Part of a small language model's weights.
Size: 12 layers, 2 heads of 32 (1 for keys and values), MLP 384 SwiGLU, vocabulary 1024, 1.76M parameters.
Training: a variant of SOAP for these matrices, 97M tokens, 2969 steps.
Each number is 128 + 32 x the weight over its row's rms, rounded and kept within 0 to 255. Layers, rows and columns count from 0. Numbers have three digits each. The size before them is the row's rms in percent of the matrix's.

# up: layer 5 MLP up, 384x96, rms 0.083, rows 105-150, columns 0-95
# down: layer 5 MLP down (transposed), 384x96, rms 0.083, rows 105-150, columns 0-95
# gate: layer 5 MLP gate, 384x96, rms 0.0828, rows 106-151, columns 0-95
up105 101:135131148128113145087139147135119106107049232124134126097131174174204108188116129166173140122203128185109170135133135137161026104065098085163135127144122096142134089107134110161114105108113133151122128107118198135166136135087124095161112092188144151127106121093114148144117124145116119124
down105 102:128194111151115125109107162067136135077115092124146123071097112176069148149087163110126148120065092105101156160124127112114124132222084107135086123160093172189113137103178105098132092152140147179131135078112118103066110144113090116166096130104117107131131213149106076155138117107172154118
gate106 096:168153108109122098066117162115063049110158104095089125171142161132139149120127142115158104084088089123156153141128153149165067114165134132146083147131160119124130154103098161121145165143179122138171058139142124196123155121128141136122081112145132078166126124119219174107082151149162098211
up106 097:118079148127148165134189152125183109135095105089157109107115131114112151183108137138090161155138158171113090122166125084099168161112145133112076180092170173127137146178139077144114102105091133084126100082113118101173130191178100087121153097091117206063143182139112114166166119137067129153
down106 097:110135107154146095114158135118088156126090119071120157156143111124083152093064163166145153035149108103181096144101078142141092125112109143174115156137116131080133101133144131159100151107126121117190150122211205143158104120133134158156107126152097163094063145113153190108177119078174119171
gate107 097:157075086166100172073160130121103183111142112127119081105147141141128138149091077144124073086135114143146150143180129110132161184074160100083151186109108089153121234154154121167108155158134076116097097104131116077112119114114161118100171119169158105127072131174166146139148068114151144104
up107 097:143171083162107130126108146136139154159100128121160106142105110171140141125165152112169145136123111167128141123071148095130127116111142086105149140152190180203185115100157137148082139103156115087097143079091183202155097161130158152088191095143111157165113084094161143030150116098132169166
down107 096:164125141137153110163095110148099090151104139143058049173117180079165113139084079147112104143092177129174085168102120113118102147115112140114175117090107117055106067114128090098108169139138153130157098143103164122133121118168096111148116185089089141078093143110176133107157122048120182107
gate108 101:152093150151119150149116173085168121086140130106128156118132154185139175122171160160203100180166060171146082147152172126125080095170137159090115112127130125147062199104148088113113087178141132130085125099112201121056120136142175140105187150093144115106122116114094141111125095156160122135
up108 099:144125132147090087132163129144161156161134183101076101086107089137161147135070154214106134113118171112131149155146145110149126113099124200148174128131130117103158096154090127139147106067117103198155156125129098135127178119146140127163182075114191095129173157191052164112139102148089125176
down108 092:185107125143139059071102157186151159116111089177228120127093171160120149173115123101078072159155110100103093136165092116147105157138105074138156139073113098104092184143128131123117121137145149116125181144154119152145046142126080127076150169118105150145103108131182090152113128150150149128
gate109 095:106159121128148114158182190132184171128187161092088112143142194125159133091103089126161122073063128162162181145106137100080142090121102099138131169139152089156131187136081113130078180136105095166142152157121146161097114093159104182147148143106077105130109130129143166090154169126129205103
up109 100:110149074168139154098131125160160146125153156165161157033175108144051163113149103123111203119132137157090114126132130126093153104174095127142069124103080166062092102077164114127126094116106120087142125137155097118148111109120136145170107141147107145097079080138236116131120170139093132112
down109 098:113115166121138103142119138108076169107078070139084097134129134084188078178160203192069100102134123117138133115137152103155084194146149109131161073128147152168155140140079115154183168148151125121121113113123184074132164106110073083126152141149140134172131166105119130108106111088197112086
gate110 095:121111175115127153097152154078106118095117179166171178129137050097050145145133184121137164132103124111172043119108179117157096156139064153100070127140107150153124151151138128137093079091159134118113089180135125100110145089144099140138191079107118164125090108095141134159127112189132091094
up110 094:125135111151108141152139075081135162170089118105125073108142073162152173125096154152090163107168145167094097087120099122079136105191150125148211134114155138126110134111067120148170124067101138093089103177129192161186124134097087161154109096127085140106093129147082178143101131087156152172
down110 097:138119158141184122132150080136160086141109134126056112123162113115146112123166163101141080109103127117085099174155092213122084125173110170205120120105078147163167084097162164098106165155141143174092132144129142125052115195155136133118151136086109104166129154128194100113153139176100137162
gate111 097:112108117104111101100119147149086155147149113080077125127079102114191095043085128118086118174147187097148176124138099187095103119114154184146134164104081133087150119174113103146141158148112110118168084169160140153134162100099184110106143088139125185083132148120208105081106103131088144095
up111 104:024131171115133211157096105158093167153131147124127109135161133119143051113133107177143139111110121106181099144153102129154134086117079122147070079178112114137090056172127147102131098194146102152100167136137122135140139133098136127155107166127112100186161138194072151127120161098098119110
down111 104:147181132111143109096122115090117176187104076125185121052128083131062134144148095204113118082124139153079097145104072141140114123151141158140169122027129119147137167083103144107144136114093139153133173143156108176124107138146150156166099184107134133183107123134140087126092100117194107105
gate112 100:140119149116164073127090138108116115121145115126160181123114149138102128151141180130096145102104109126155177149167086113114136106116074174174073176141097086101111169118154143075154166144143129099088142162117160185184133139189114136121171083076085187163192135155102172058141105155066140123
up112 098:159079181076174103117096092157121189141080126139101094159194133196083137134181165100096146104152108162118143111126109117103119133104169203186132046115115094163120135114114124134129136120113157092121121107164108068127137100180118168188115135156164162133179083136167107086116136101115156128
down112 093:068098078149104132130165107106177108134156088117182130072158167100150063079096084070149088186170143118126095125107132104136160107162208117140144176182110136148152111128151124195160128135121119134146103149162103120107143082168153099131152105120138130126116133177118195149107153100143060179
gate113 096:113132133081113049136110108123136101187137088186117056144129139103127121123144178159097157172084109077136192171120114115161107141109131136125120151118093098093110101085143172126061182117106167155179093128101101138134203058093117127083088106132136107121100156090094090110087094134135095102
up113 095:173143187123098139111086136101080107102147147097124109170138132158105127089075180142170163112154168162125066191142132111161152147093143123175097124154166099098117140122135119133172112190073113122137137103172137145083127125173070128152079117121123130119149166150199187120096171115122055065
down113 101:119104099143125119086135139160076156134139103145085134144139141193129120102173130150066130179121080072126126124136124137147128119172104113149186101091130165166127123122159105178156171134146198080174169087121185174116216130176069124103091127100123139137102151152168137139116167165143196167
gate114 097:090169156116160143121123099086090133199167128142067122125068120096120159100071120101127109127113158120145111110165180066122108148096173110131126136171174102149140090104059138119064122108093122116100123118136162104130161118115119136160110105092085093200098068125094232119100140143111165131
up114 103:147167164100171168128206105115102114097163173070153129107139099137101135110145097104179139100136128096074097122057116105109116128135126062144150110150122160147149099108065137138145126148123061077205180124132118085127137159147107182183084090113176098174162118124128103109089104123156162159
down114 098:102136097183150089135107198127101153117108128113088127138076157145113160151102116135108149102080144175139138164088122129150138144120099159159160051121125128134120139161141095153123124117116005102143075147059136154122171079102145185073133139103141119135064101176082141115160179144097130154
gate115 098:089097096101126089139158159081135226097126130123130161122085077092155082168136115136100170100119128105154166104143177115066146103084136115128191138135098189180086097161119150131103080119093131093120150154144146143110067181083142137177167113102136106157089123136152146102123110204107093111
up115 100:074170144120151166152132098094151131112104184113102104109128136123176054125164168114135132158104181164202150154117125149190139146173143153116121081136161133075187156109119082136195116157077117132125178145144161156128136062108079182153139068122116134196144136127123100124161115162173130137
down115 099:170086121123160098101128134127077085148174038170140132112185078159117165202127150122090136090102104124125170210148155106084121170109130113164179143144126097135098124132123103134075097095095114155118153062146134098144076129124091101095144155153100145145145121131051135124150093101079101100
gate116 088:081187115146152052121168137075121165106133107089076081148109137133144142108113195146170190150108174083055106110094147146098111069098115113154134081172193162157182128141153100095126151141151093180096129140088144134171121139108140106102096099127141106126106078153144136116148136075160144161
up116 097:133098068062121149096132151139158133161097175096134148105145178109109128075137128100126174107138073088130122149171204120129120156153132128159148164145095105150100088104135153134147095095138134102060043086130102138165147139176186201146157175150071131162154156130078131168125120142153160097
down116 095:167084152106092089088148136087145210102160153136154123160113161094097164151104133100151181173139132084105158082103127139165074192151114103087111176185095114130121120106137115154108172145126123154134140050119098177195147120091117135177136097079148134122077127141162142151115158119069144180
gate117 106:174106123125149162052137147168117094128185163122104155122142094173099136113129110159088190084133108160184134136134127078112170116103136118136150198162115108126138125135173157070121169105162094090123117152142204090079103100101107107115127190143103119065145176120183111151136062163089128112
up117 102:147123133076145058168119087135151089136155111124146108085160128121071154079129136101176079107094066095142111160135124122143163125066183113073130155179160137177110081117101118160176101122183115151151147104114154084186150125180177156142175134157183168138122099123125156164137170155125146174
down117 109:108110097127133173097183127125046142129178164081110100206056104156164151175127134148094162120096195150154096105099067096103127151160109125130131103135110097098084094155089093134199158097127143164153149169084106116119142156109111090114158109137110127118142157068152130100094161108140092084
gate118 108:154150149144167137117201112095149142090116147084143144117165075168166144079129161110125105164136168108135124069115153116072187135132149083078109145151164059121147157105136069118156151148139126145099093083101151158126170200114141095161141124114170193129125131090143131107131023131098144109
up118 108:089114104128095119090159151160144107085118134115087109119106128156200093193125090166085167097164122091119095127131140193164123127096129179138138173145145139116172129157113158139086129090125164068199045107160118107138138053096112129174126151130101146116120152121143168123051183111159152137
down118 112:146093110105095134148065171143114107126138115105120112121133159086044178082166142142124105116138113113081110161153094077158110153199073099116165147137115142131091149127182088101173158100123075179134196139091116134115095158135207158154122091097113113056160120117148147125127076145157097101
gate119 097:116094112210122096134134091135102096161128153145080125131191210105062115159093096116125137141118171086112076125067108078127041155151111154141125145133079158185115114133124144148151079148137163153112133151093119139111126131092100134165179162102197182104104134116120094159124112088089115144
up119 106:084117121097100123135158165155139110105160066159137133070111112175157116046112173130140088115164117143163157080109078157127113134055112125097091145119191128180140146116155127051120111066129091131150101151135157130144163124160147089088169112159124046094139180149140116166148173110096144117
down119 101:080139122108106137143114057089117186128128143113078129134118115150091143168118117090166149127175124081123171143115185130151156105164111126126139136083147104101150136117140161152196159145103153103128114151144153113121067165080163172130089050094193133142111169139099151103081018106146115090
gate120 110:099148085131116100113162097067129111099148101127146178104155110195111129147107068138134103081138131154140113126118095165119192127088058185099155153129089145084108133175118200107116122114145098123126089080134092179169070112143165119105149149185142114162087124146164161167170102104130205117
up120 110:150141107112122176146192111135104221118157133115064073118099102134149077181142107153062145122123150181190157110094122170112144134088088110137106115083075130132135121147088115172102110110151122141141113198168110112144118114111096093162136089141093136134132129194110084137085093112167178076
down120 105:128073109113128138190129159095111122197119152110104151112185091147189126092152125191156122112156131130145137072139141067148144107081206148074179231144112113137175118094165097120135146107118120107172095099130179134133101109133130118191107171147107095125090141123128163120103116118161077142
gate121 101:111106134182111151137149097143128147116190181144101161124123137115104109062101158079185138097129156153159162154146125111128098136197083087166176081068111101121157109158148182069094108086073124111179154090127108123068146162148109140072173179150105140105087106112143139144147188151133128148
up121 100:138155093113189170104093086167154194113131136123113096144075152175123104150174174139100105172117136183134085097195155110190139110070118088070173122143086073147154105107080145110126098129109145094177136120124172138071135074107162152168175130137160137133105086096105113138141129085147124098
down121 094:114159128174107112173097138157082124075088128114128082172113126166166186132166119150153114066081177136081132120132153133132123132156080120059103149113162156183105142091179154136079171057214098125108127141160120125104114116102144133111133140118172129119182166138125125146107177164096201123
gate122 102:121156153131148070120110108147195121161155167064154184094106118099128100124178187042165116137106089089151118122128144144088136118071118113092114148150135124071120122126110121177117152160122151153063148141058124112125158197079070092130090078083114151135120168120160108129141138155106080132
up122 102:072121106151115144131162112172135113082153127123224146169117156091117156123116145126123137216060155058129106178144136138123135152111153122175159119115148125102141116092136113158122183172085149114077199177138070079155128132125137158134096168120107099157100086069156121155106112148172152099
down122 095:127166157109142144126117195088154122192072156128061130102109136122139131126109118231148101132199130168151153099105094105112095101090107122093151143140127112121119145111140152130091105105127125132156031122167146155077112103117150088188182105153116056101119097165109105116156162111095115172
gate123 095:105162095120096094088109140102146147160100175108173116055163116096050159082087094129137105158117127113068154131109069130085160121100121198124141088143085119097088133172108107142073132078106141069105132112176161122159104069102171111145110158109131160143116160088145148125080169165142096154
up123 091:109117090139114076091124150088137139127184171128126146169126182142137122106096155168149140089137162116155127149141069066113173063083131152061081128172137101107114118124112217080142144145106070134125083121091143167157091084111151147174083097202143098119127133118104103147115166165122127169
down123 088:135123121142140113148129112178106118152059115202112183158102127156107120142141124081160128117106125184074164131159093185144111123142120216133104091110051107121145133151141079087137122129166111139111114092149140110101126123139143143100169176103111107016070135079123129108169151113123116067
gate124 095:112146196070142102082125152085173042154162206170138155171099118097138125167130150125067126127122117062145114136160155180066165105127068110110123138095124121118148122168102123106109117194164141136129074128163157129117164129164150106115084179122137146171121135129104122091170136146092077155
up124 097:093133095092186110162100090198118195121126100136114125106142105175210134102154079169107144143094153096198097096152100154086138135144141163147168112104103102136112087098150101116143172139118067118074159176072170066080154116122110167099102097138115178130128160098129107101137106151130112162
down124 100:113087124144138071132113116087154122118157086121143103190167155067127125111121176104132093128092139143137156164120121086210109094124124115111140154162124116118142101128157130088121189063214150148095187058152155133119107179100131091131157101166182115130186083112082167073127135137161112128
gate125 099:092194064101162108143110097144190180103128130112225106152121069112141098118143158123066155104109136129116124139141149129106142131138153214203124179098089135126133154184079156143127134127194147135139097120125140137154124144157115177092130120117173102155169072128102176160091148118126110162
up125 101:135130125094114110117112111142157161132137131128201199128127118166133162167124066122087141083118109142142115125191091139081160142171119207105092170162097182137090091193132138090088108157166121160139190109099128116135089127109044097121092135081116133146130141088070108140139133167111138186
down125 106:092111172120118110183114097133119084145061169105043145134154127140189131109145170168126155134137094115078098088083155175132129109139148125130113150116069097156106160079109151123105177050165147122092106163149121136127091162126142137151134111096126193122079139152168122126180158059160129066
gate126 099:173180159122097120120166123125116107147082156149079182086104071159149119047118139137083153151082111148119153117169199097160101127185126098102097090133163129161106135166123110094135157134198152127098141124082166115122137137139066136107166175131097190104085141106124144187090150150169110169
up126 106:104152150155098096139183132156156081150182171062100156145131166116153128136134154161117081122180133137142141132116104110074140158170170092114151110131172159159111107072219094154103159140148159093111152114104139165134162161122183092106164118146100190130138105106089163100151164164091098205
down126 107:128100128127105125159119147139126165099144133174108178161127082139178103175114143140146130165151161074168142098102176181089147098139143142071145147121185182162121117135143133163086152096136113130065090083139144096139100221128113121133095122136197155160219135108130138169072085146139159101
gate127 102:114213123148040117146137180095124109139162105175092119138137142108085140144166161085118104124103115172093150114156160120152171148193138174167090149095138073115117080144104088139137118176121112117167146146146120172086088144108103125088117153105136149193188177102127112103177190132133152174
up127 102:092082076184143116143117112083135124168143150137104131099136117072122161146134042165131123125141095139130061118171152069090103156139151058152119128115140127161176107093138153139109168131189075144078099091119116061125171106147132109104176063148106128168074106125102131084083112154136096147
down127 099:105227126122106137090129194107066145158180119105144211190157162164100107099144181147111138107170105113092180104106118112160138145181104118076080130119150143103170131104138110134128127149098103139174135142170070208121114084122093108125093156132118109105170108103126134154089156121122108159
gate128 092:090069114071117100131160141110186083046142147178182102137097168122211150144149106073184096147139086134118082125144142092091131109087113076140154121120125151152151124104139111099135075145111169087145074122129115180108122140083126118104109126112145124193135078182167138115157144105119177152
up128 097:068099087131090112131107152104137105102148105079109103098095093097078139135189184095133105146077117149157177158152128064133111141106145070147101159128153107031089117101153117133121154133127198192142110124106087159128185128143158199124086131106118134094164125120169115107095143080106160135
down128 097:147070111127115187150118129159125103140124134145071093117105170167112123161120194109195131190079140071135065161115110157115152136123108118069117111116146105127154152100080160088111091171073149084110065093096117122155079150125196156145122109145176117103097144134156153130162089145134096063
gate129 097:122141155143133115144120137093117133085091105124163151139100118157125119175121160188085146166122132114129080165132125100146185105124178120132095185156102168149095153203161156155092110196090168188133163125143159144074152103178084128132053079082141169107146103163099163152182145163119104086
up129 097:181145086136118135100122120138098113139064168091163081149188140181151150142126208092045149127060163097155094158072145149111109112125112136122115105086147103137137175154078141176116127086106145125198145130146097185131131158133148127181087147081104161080146126121140100164110123109093168121
down129 098:085144157159101114125100150189143150116112103153091155117122113145175155132130139182125097106171096091129126204150146155126131118104175152145078138131106135212155164163149136139139141136088203159125141168109100111108158091092064140123164102109095103113097109144123150099158153226130219121
gate130 109:155197205145131106127114162122106155111129105178101140122152072158108139097155121111166082098101147105114120160176129143143140164131149135170082107164133163133137098061147095106115077127167119160083109095099163052116125102128073097114090131064172157119126128149190135195154111172130156185
up130 106:208173094140176125129116172100128160144095150127135096143127090076151068051099091113161104104108137163115119071137138123147130094145159113140113087146129124126213141094160177110159125105081131095122095067146116062150115140124102155159142056096145179128136139109083166099159080139120115085
down130 105:061056124114135132111160163130107108109100130097116128073124178142124114187125149142095106204162088107143124156181134120130138120144119145119111181110133112067139060105129131193140116155171167136173155116156086196169124150195144098116165118131134039138158116176110131143124166078107116125
gate131 100:113112176121083156153129106135087167081183179104163117148120055131100116123164129154102132138101133063151136089135101132126116170170120116169048132140103157149086068086141119150060068118160192133160137052144090135104202142120131165143105109157149140136137117148143105130125160128145067101
up131 101:097044085193113114060144159127119130138131145087139112187113158133208149171149122189126085150111115167139119094146068104170131147124126126081146157173138168099148123103182097121118122107204116080137116111089161103161111163119144122149097101110107118151207148085159128163120154142170121128
down131 101:109115150140092089166110092126093095081145163137162094074128140121103141110069099126131201080139082091131182096125166135118085146168169140139055085137165140170144087139109142144088097168153094146146125144192065085146136127119150137049142148150087140086123131135067101105121134103139079162
gate132 097:089141080101093075087130154106107160154111172098135195121134102084127153125121065117131075107153164146152187164089063166083090152113117128180198176144094155151104141118117151128125109161094200132100125096117152084139165121094173127073131137165148162142114121113088071145087144109126130168
up132 099:105160094104121121163171124187067177129110119168149144155165104143198104187178182146194105149161164106132116157082051175133125138164097141179113120119125151156180140143181158163127085103086095148112149126133062102167124129112131170095152121168090109125132128147167169150100149086136143133
down132 099:182188125103172159132112160138187087121130151074180071103113119076124071089087056192125153163135119105167151144178157150126139085109042170137153161096133105097153138124105137128101161149108159162123117123172138100115149181135087122126147116107118133131124057066119114092111116117152127167
gate133 109:154127062120097137170121176077144125095093145130156149113142139079103162177167122122148107129100101154089149118100155092114103111138108129144107201110171072114109180161150068131160047128152108167113139172188127070114130194205135114154117166137129131125110128112052117100125082155133145110
up133 101:109095133139132164111094178183150077163136131111076133184084101120160089114133180124145109153124093139103108121171124106144145127104123223113119115153084197113143076103142094089107154093123115140116068167115083123151171136102103172130176075100090151095128088124057161125119094126096065132
down133 095:147167127135126046105124162138106097125126107115110126111160084162154154098128105176070166108207136113091119136115084121177126137131072086150145105151093115097154153173089118114100204177122104109128158107082061158085121082150144106129134127109079177074174132100166137157102156124156193132
gate134 105:123093140076081088078159141115130079176132085098153084107110101089131126075083112106150077164128145080059107118133115156141088069093099110159170148153088130150074083131100102145085125217152126126124168132161111113092108152099123113144125126171102110168198150099093110081140097127164123144
up134 103:107114096118118120170106111115192114121081162106084060088116177135188164152178119128122080114143137190109152101125147176179060111152114120165082179118122137060146121102158208135091103158083065132130162094145166097151138117109087158095115151105098153145138086137115163091143152113129118149
down134 102:182139123108094105118131143133124163165134137116125157164117162119044142180083119078111114153165110112171123146165130162067187128112170129139130098146108128120107121113067180138118085124130114197156113188105066128173116105134145103148133116075143122155116096138137199154180086225101133118
gate135 099:182138084132170085076128070135087147177140121081153155069122120172084177122170149101100123119113181167170138078106122113152088126129131119086103152171154093148105084166088156156103165121115119103120145153126121108171186129150167084098100096123147199145104155153139175073120140098137127056
up135 106:086129131157133101090121127111137107167109074072137135147217180141104139174118141075171130136177131115043109063164083116123118142140125063145111087118116107108137142191109148147140104177166073105111151109113115168133093128106119130165180144102144174107171089150133151159134190107155074131
down135 108:075117124169154163179122151145134158159162149125156199099116198159170118118079093118130093147152136137160124140138201087144165120087117151112137141134155123125129085146180164106140080154113088141191107155098130115166108178173166095124117113135117177157076176160081116142169062133136084072
gate136 100:090171165083104129085115130114122167173161146186133106158058109116126114137109056153152146127043074154099068099175125181084135088134147057124170136103109181145093141146117116105104176171133157094076088119133103094137177160158139094154118143163169112118128164133130149107164155127138133151
up136 097:199136140141137113118137092117146130084140119098111187112132175187116105082085077132133049158081135120157140152125102097135122152148176130140141096130138143137137162130113089132125083018168133078079149126177100144116128119141109176173139109090077181142106148151127167115123146097186186168
down136 097:120126183146112109123142130135172179085083100153070117147114090128105081084066112124137084096115158161129136101098185192128139193109143093108112095153114145097161143098084206127104163182105124153106120197126151207137165134075184092138111156170125113075135114159111118138106133127115116114
gate137 102:146104100059123161135105194065086099104086144159154148122135157161150119138144072144166095110115151108112118129063094139097055113141148139107073140083132155112136144175079129179168086160113086093171160119086080138111089110115098108113097176129138100115078151118076091184087120162145135110
up137 102:165157176147127148128166087136118076124151154124109156111172104163126085146151168113144144126105223128104130124102060151129164157107130195116127104158132135059106138139113059120155106091073118142137163109170095125105128130123161151117112064128093184104132205068184148127096091128177136111
down137 102:125111107172137067098115129115106123185147125146138165105115215151135126164104140133077136083179106191096075137182122131191098130154136087097109130099127163116188150148117169131173140082121137047121101176122135140113155092140091093163147214154138141171136083148134152145124111087146147162
gate138 081:100083127065072098111129102145074094170161125162193128121065174167095130102125178094109111171162160201156082143091138141119099118160072083162135087117110116127154136092150155098128109131141088124151106161088111122130175183111110126102126117162180122110136074075172167109118081137081127121
up138 094:146099101168128065167164120144133111112183154162097087112128133136109094220175120087138128122146130148153150104089141125137139100125124098206179155159109169078101172167145081144129150117105118155098117141114137071061136117103104103146130162101083134151090180153155137125126164097128024152
down138 094:117125059072130127086142102138144111117105069131145147170199166144173090165142172108157126161144168101108088137162117177155147102092119149109206110196090169160163112178077124107114127118138133108178073129186107114173117062134121088105135138081128126134120091122099160120083164099145146146
gate139 103:125117110144091115151138152082163130109129152063203124136087147164147184062131118057122107079114120138142051114176139093090148141082111096113089090138161138186102168151084184086134144151144155114097101159174145116107139113153106108126135184142177134106097098105139084200088118153142117139
up139 094:143131136091094154167135144109159120121146176069164150149121135145106132034090109091078110122089140110125049130080118153108069064141109140146132143119155193127156142063113115096189101158091108155129104110185134118111136141148150184173138085138153109103118064064130077128107139131148152113
down139 101:131112123137095145034146157138109119163159124174081162188160110090061119097120084112168154103146070105063183112155102145122176087187120148130172132094113078136147100128143118171168162084128136171136164125097087139145146104128145135090092114125153145168114124149117211101148129177120090111
gate140 098:128125132133190081091144161086162111168147137154168116149150176108140117109186168115140133113093106099095099172065129102075143157101122083117154103096109095162134141163080148103130112129113159118153156180059124106190114194189089123057105137148097133111085088167097079094150114121123088159
up140 093:133070133158126135120173161104160147100151122061138148116149099095128114145148072141164148128092171115106107162072111138084147080101174154094111093163150129161127129106128111127170088091164150118101069197176179108156175110093120134121173076119164164119110149185163109121120202102149192165
down140 099:117137167090069112091115168178100090128096120181133153206141149137156143167184144115114121097128160119102115160054083132165064180137190092110104065143167114173120098081133144117166101127123164174157103115135149111162150143112103167116123125144165134129140096135112142168185099093085095183
gate141 106:094170135072194110151069064156096109168151093047167137098143166095112120120103136135178088160114187111057119126140121126101140103144147067152069122112119157059089072153135137145112120094129118164155129168130104121091139108097120076108090137155111148072146142172100155167118133121104116097
up141 092:140171111111074179116177078096223159100160126126123107138086077130150152145130069093152140116112162129122175112138111152052138145166117136127082091162111154141146109207134168132145144123181173134153083090100152081129130098156108109130139155071153128127153122144127118114087146188130122047
down141 103:081168160159111107101077165142141161142136162154133128136180147114084073076150140100131130179136135169135132126161158134100073139116183091105120157117105217141043121138132119111112094137098049065112106168178054129122105157091133127121063102162104133107105146128117147150178143129118119102
gate142 101:143194119184150154113114179110122082166175130134157112179100108183102050129186112123105084147098132150148111107143145183102150128113092122184112217110091174131160118177092111155091118113068077108183105127088118139147159150105068111119161103131143146129121105074125101116104142155141149108
up142 098:114105132094130157135184087122183186073126121101117136079170158056065186088133096134148172131123164151174099155079150114129091166088137122158112160119138178135138131109145151077109178163089103100111123120156177109122181137110149122083121114158123125107111148089089074098081112091094184088
down142 103:121119127050105191134132109100196144143150135132123151087085137132121132120127076083171070157084138145158141072119173149131104139132064130070085110117148141141111146166087108129117145121125096077151100200134114105097132093122117140152149109125180184094181140155077099146135078135115085045
gate143 110:157101127117126145168131168144167151163156191086129096124081153153184076151120138128106146116154086203102118158214171136078087157099109140100154141129115134163104087168147106147155104156096093164080117126140138179119096158080124120126078190182138080149153098134122158137191122116095167157
up143 107:085124173124150128167148154176151178125131119113127088155123147112166109134084170076165136133099090103088138113148191129112153178102162076176165107150087153105114113097156093078159090160115098148081157174170119151161150193063129183129148140162088119128123137155132107170199183093136119161
down143 105:192132120166155048146164032189168114161161095088110130106099125150172092125195091103095118122143130152144104129128090130120115118168084150103145184112134153069123099128139094147188128060162174146144153165080164137128120142138157174191102105145107164144117143143107125111109135135138079131
gate144 103:132160105087175151096115179153098091126169173112122131143097184148123146140175136105105057130123156140098100112153045129102188045110186138122186146105120096065117166116131084148149096151099135084154137074192143165122153139111107176148140164120097127107074136124144138148181152153112138130
up144 102:098148122118177122113118201174153165079142164146113128063144115107127089099118112154080138179149174156187204108125119128153181133069100095135129081112108135189121111123123116189173175122091185125172137167183087110107117150154122124099157158134141123099116093110080168086105127156123149086
down144 100:143160116141114168153119058125067115131076100133142101144135154121171156139145113142179145110095082091103096130095099139155096086171108107153124154136088107111108105168109130095134101070183146113103186108164171172161095137074168087149182067143120088099143087175194093162136175142108111169
gate145 089:120108079149150198120097110111115160090120220122151119120095121114124143119148153107119166169132127119136112078114143058094176071129179123088109083202158094141137134119110133116078140115091172142100150074120105178161135158110094147185141129154136110139159106168090119101191099207112145155
up145 091:147138061107089139154101112146146119123147143108130132114102082144137088050166069108130170077114133166147169157176091105084148139103107089164115152181187074155065090125118156124098120124127140080109117150190146141076127090131168129112163164105163143081138100137061133135194104079150143141
down145 091:169128140136123179168128106113116092063117109127136128127108143132152151132115133170103143140099092115173104095110130130123189118104156174091154124129090154110198174167168083070117141089111114174145151130108106113141134179159061079176147138158062123176178190117177106132113154108115169211
gate146 103:171159075150145129118168111112120123074139121123109052094153147166157153140085160169115131052115128146143103158068099107160121114175111123164106143152115096149218166117073087129111081160136103094089080125117132090184096193132165145135118130145082125145177120161139150193121117092154149129
up146 105:131125196156069139059108186153098163164135116094140147141163073131115153164139123129116100144174154120075110078126083191057118142109083118119126165137114132123088140125136105069217111114158140138192099130137152156115139124120159142148172146058176120157114076105162114141113125084130165105
down146 104:089141069146174111122076126115127152140115062132113121149107136144174178133107153150128041069190091149138150162167156129095090146195096135123135080108131131087141112167181145165102140190092177188138148165163166144133116127095153131152152134154098089131154138097171129108107092123186095165
gate147 097:108117157084080152126134155095091139144140176129093132164116162103066084162094182144110185176127145079164155097181142112108150113148140102083103078138082100137105097160133198119154194104089173176132101099164131117088111139170112142113073151124161134188122109122125087167112123119054103117
up147 100:134191115185147103209108114157119152123126104121089099206105111090168151161094137173127116100054146141177141170191140092118130145178106121068151096140124135111164167110074134159119131134157117118136148135070120137140142102109150077104104131085096131132116160165095103196105082192162129137
down147 104:104117169123075143133081178057063184165168074120196137100144177108120197127119117164091088099148151128106090170134130169185153146094173102124104148080139102170116142163127145140163144114079116116141156100153091143128128127181161169161127088146159130119098197149104103139153099101124123163
gate148 102:147137134144151104128122124114114121107156157123142200152168088116193101130113180142111176120127184110092112172141115127109161173154170159127168162193147175123093103156175150063111114188166144125057109102135211156124097141150139105122148099084090118127174111134138089128135099078074072112
up148 107:145165160135123087123147165107115140110102188156101113094148113111150171155189133131111055094114121145106171075102145112068103155120135044076102120095158057140083128125111137111084164127112107143115141168155138118159161074104122098114147138080149064126120150035126155112174120129115143071
down148 108:095066118174153144167104134143084120138159169113135090130148089119149152121115136140126192163118139100155058126137114146131180142125143150102150157139082115141152091132121127046139072057152144112109135160179139107164104191171157047093135089138142123180069125159174184084124150132149147156
gate149 086:118140111122128158086132090088101083093139185142161127185139119180184157121103140183131101147115128130112136084074144116162140124063074128090162087117154120111130118094086086142099110169150170100145119187117161091099146171099095124105102103145087076137092152161186098084140119077127177201
up149 091:100114158156102088080159130126156147173156084153082195146174165197044090146100122156158133149144128101114110156152101168149123142148089156150117143085123088069178082117118183165137133084059181118150182112103074119103150114157124111151075123114135102165160114165111142081143144121122136136
down149 090:118122065102125137126149186108118151113095152107132126141164182129094206085160123155186138120090130196198129148105145106096092106067138053155134102110147164114113121119152112109116128106157102127098097107169155149186078154168136127083158136159118131169141131073105132182210110105166112127
gate150 103:134121109138144106147168133089140075080150182191086085117080095175132190108145114092164116128136081060170162127127104131165111113168080154166123075085149108085112124138156160155092154154078163153121109163142118139172169175104095106069157140154124167103152136126165103145101114103195087104
up150 099:037128149116116091149165138091161127207061123145103156121116099089133160175136076108123105103139066124147067142165151189132149137078136101131158125195124141104174131105081083126126150172167113137078165159168135139129142156083108112144177136170132148137100133148181114131149081188132105133
down150 098:171161108135126098182147220112108108073149108123134127176127088100098097112168219117097179142145182147132170083104126101142156201162120187076132148105112121164136187099183141114102085117149113117147107148100151144136129122126107127068138135098104086095160141138127123181177130080119122117
gate151 109:165089127139114136096187110113142130095151172106141142158101140093118088070085177096117154088103074098155157154172144163071159105084193106082090101136156125099101100134112078133107143119081161144185110185134133189115167142153137094160187139106176143137146152135127145081136167098082186120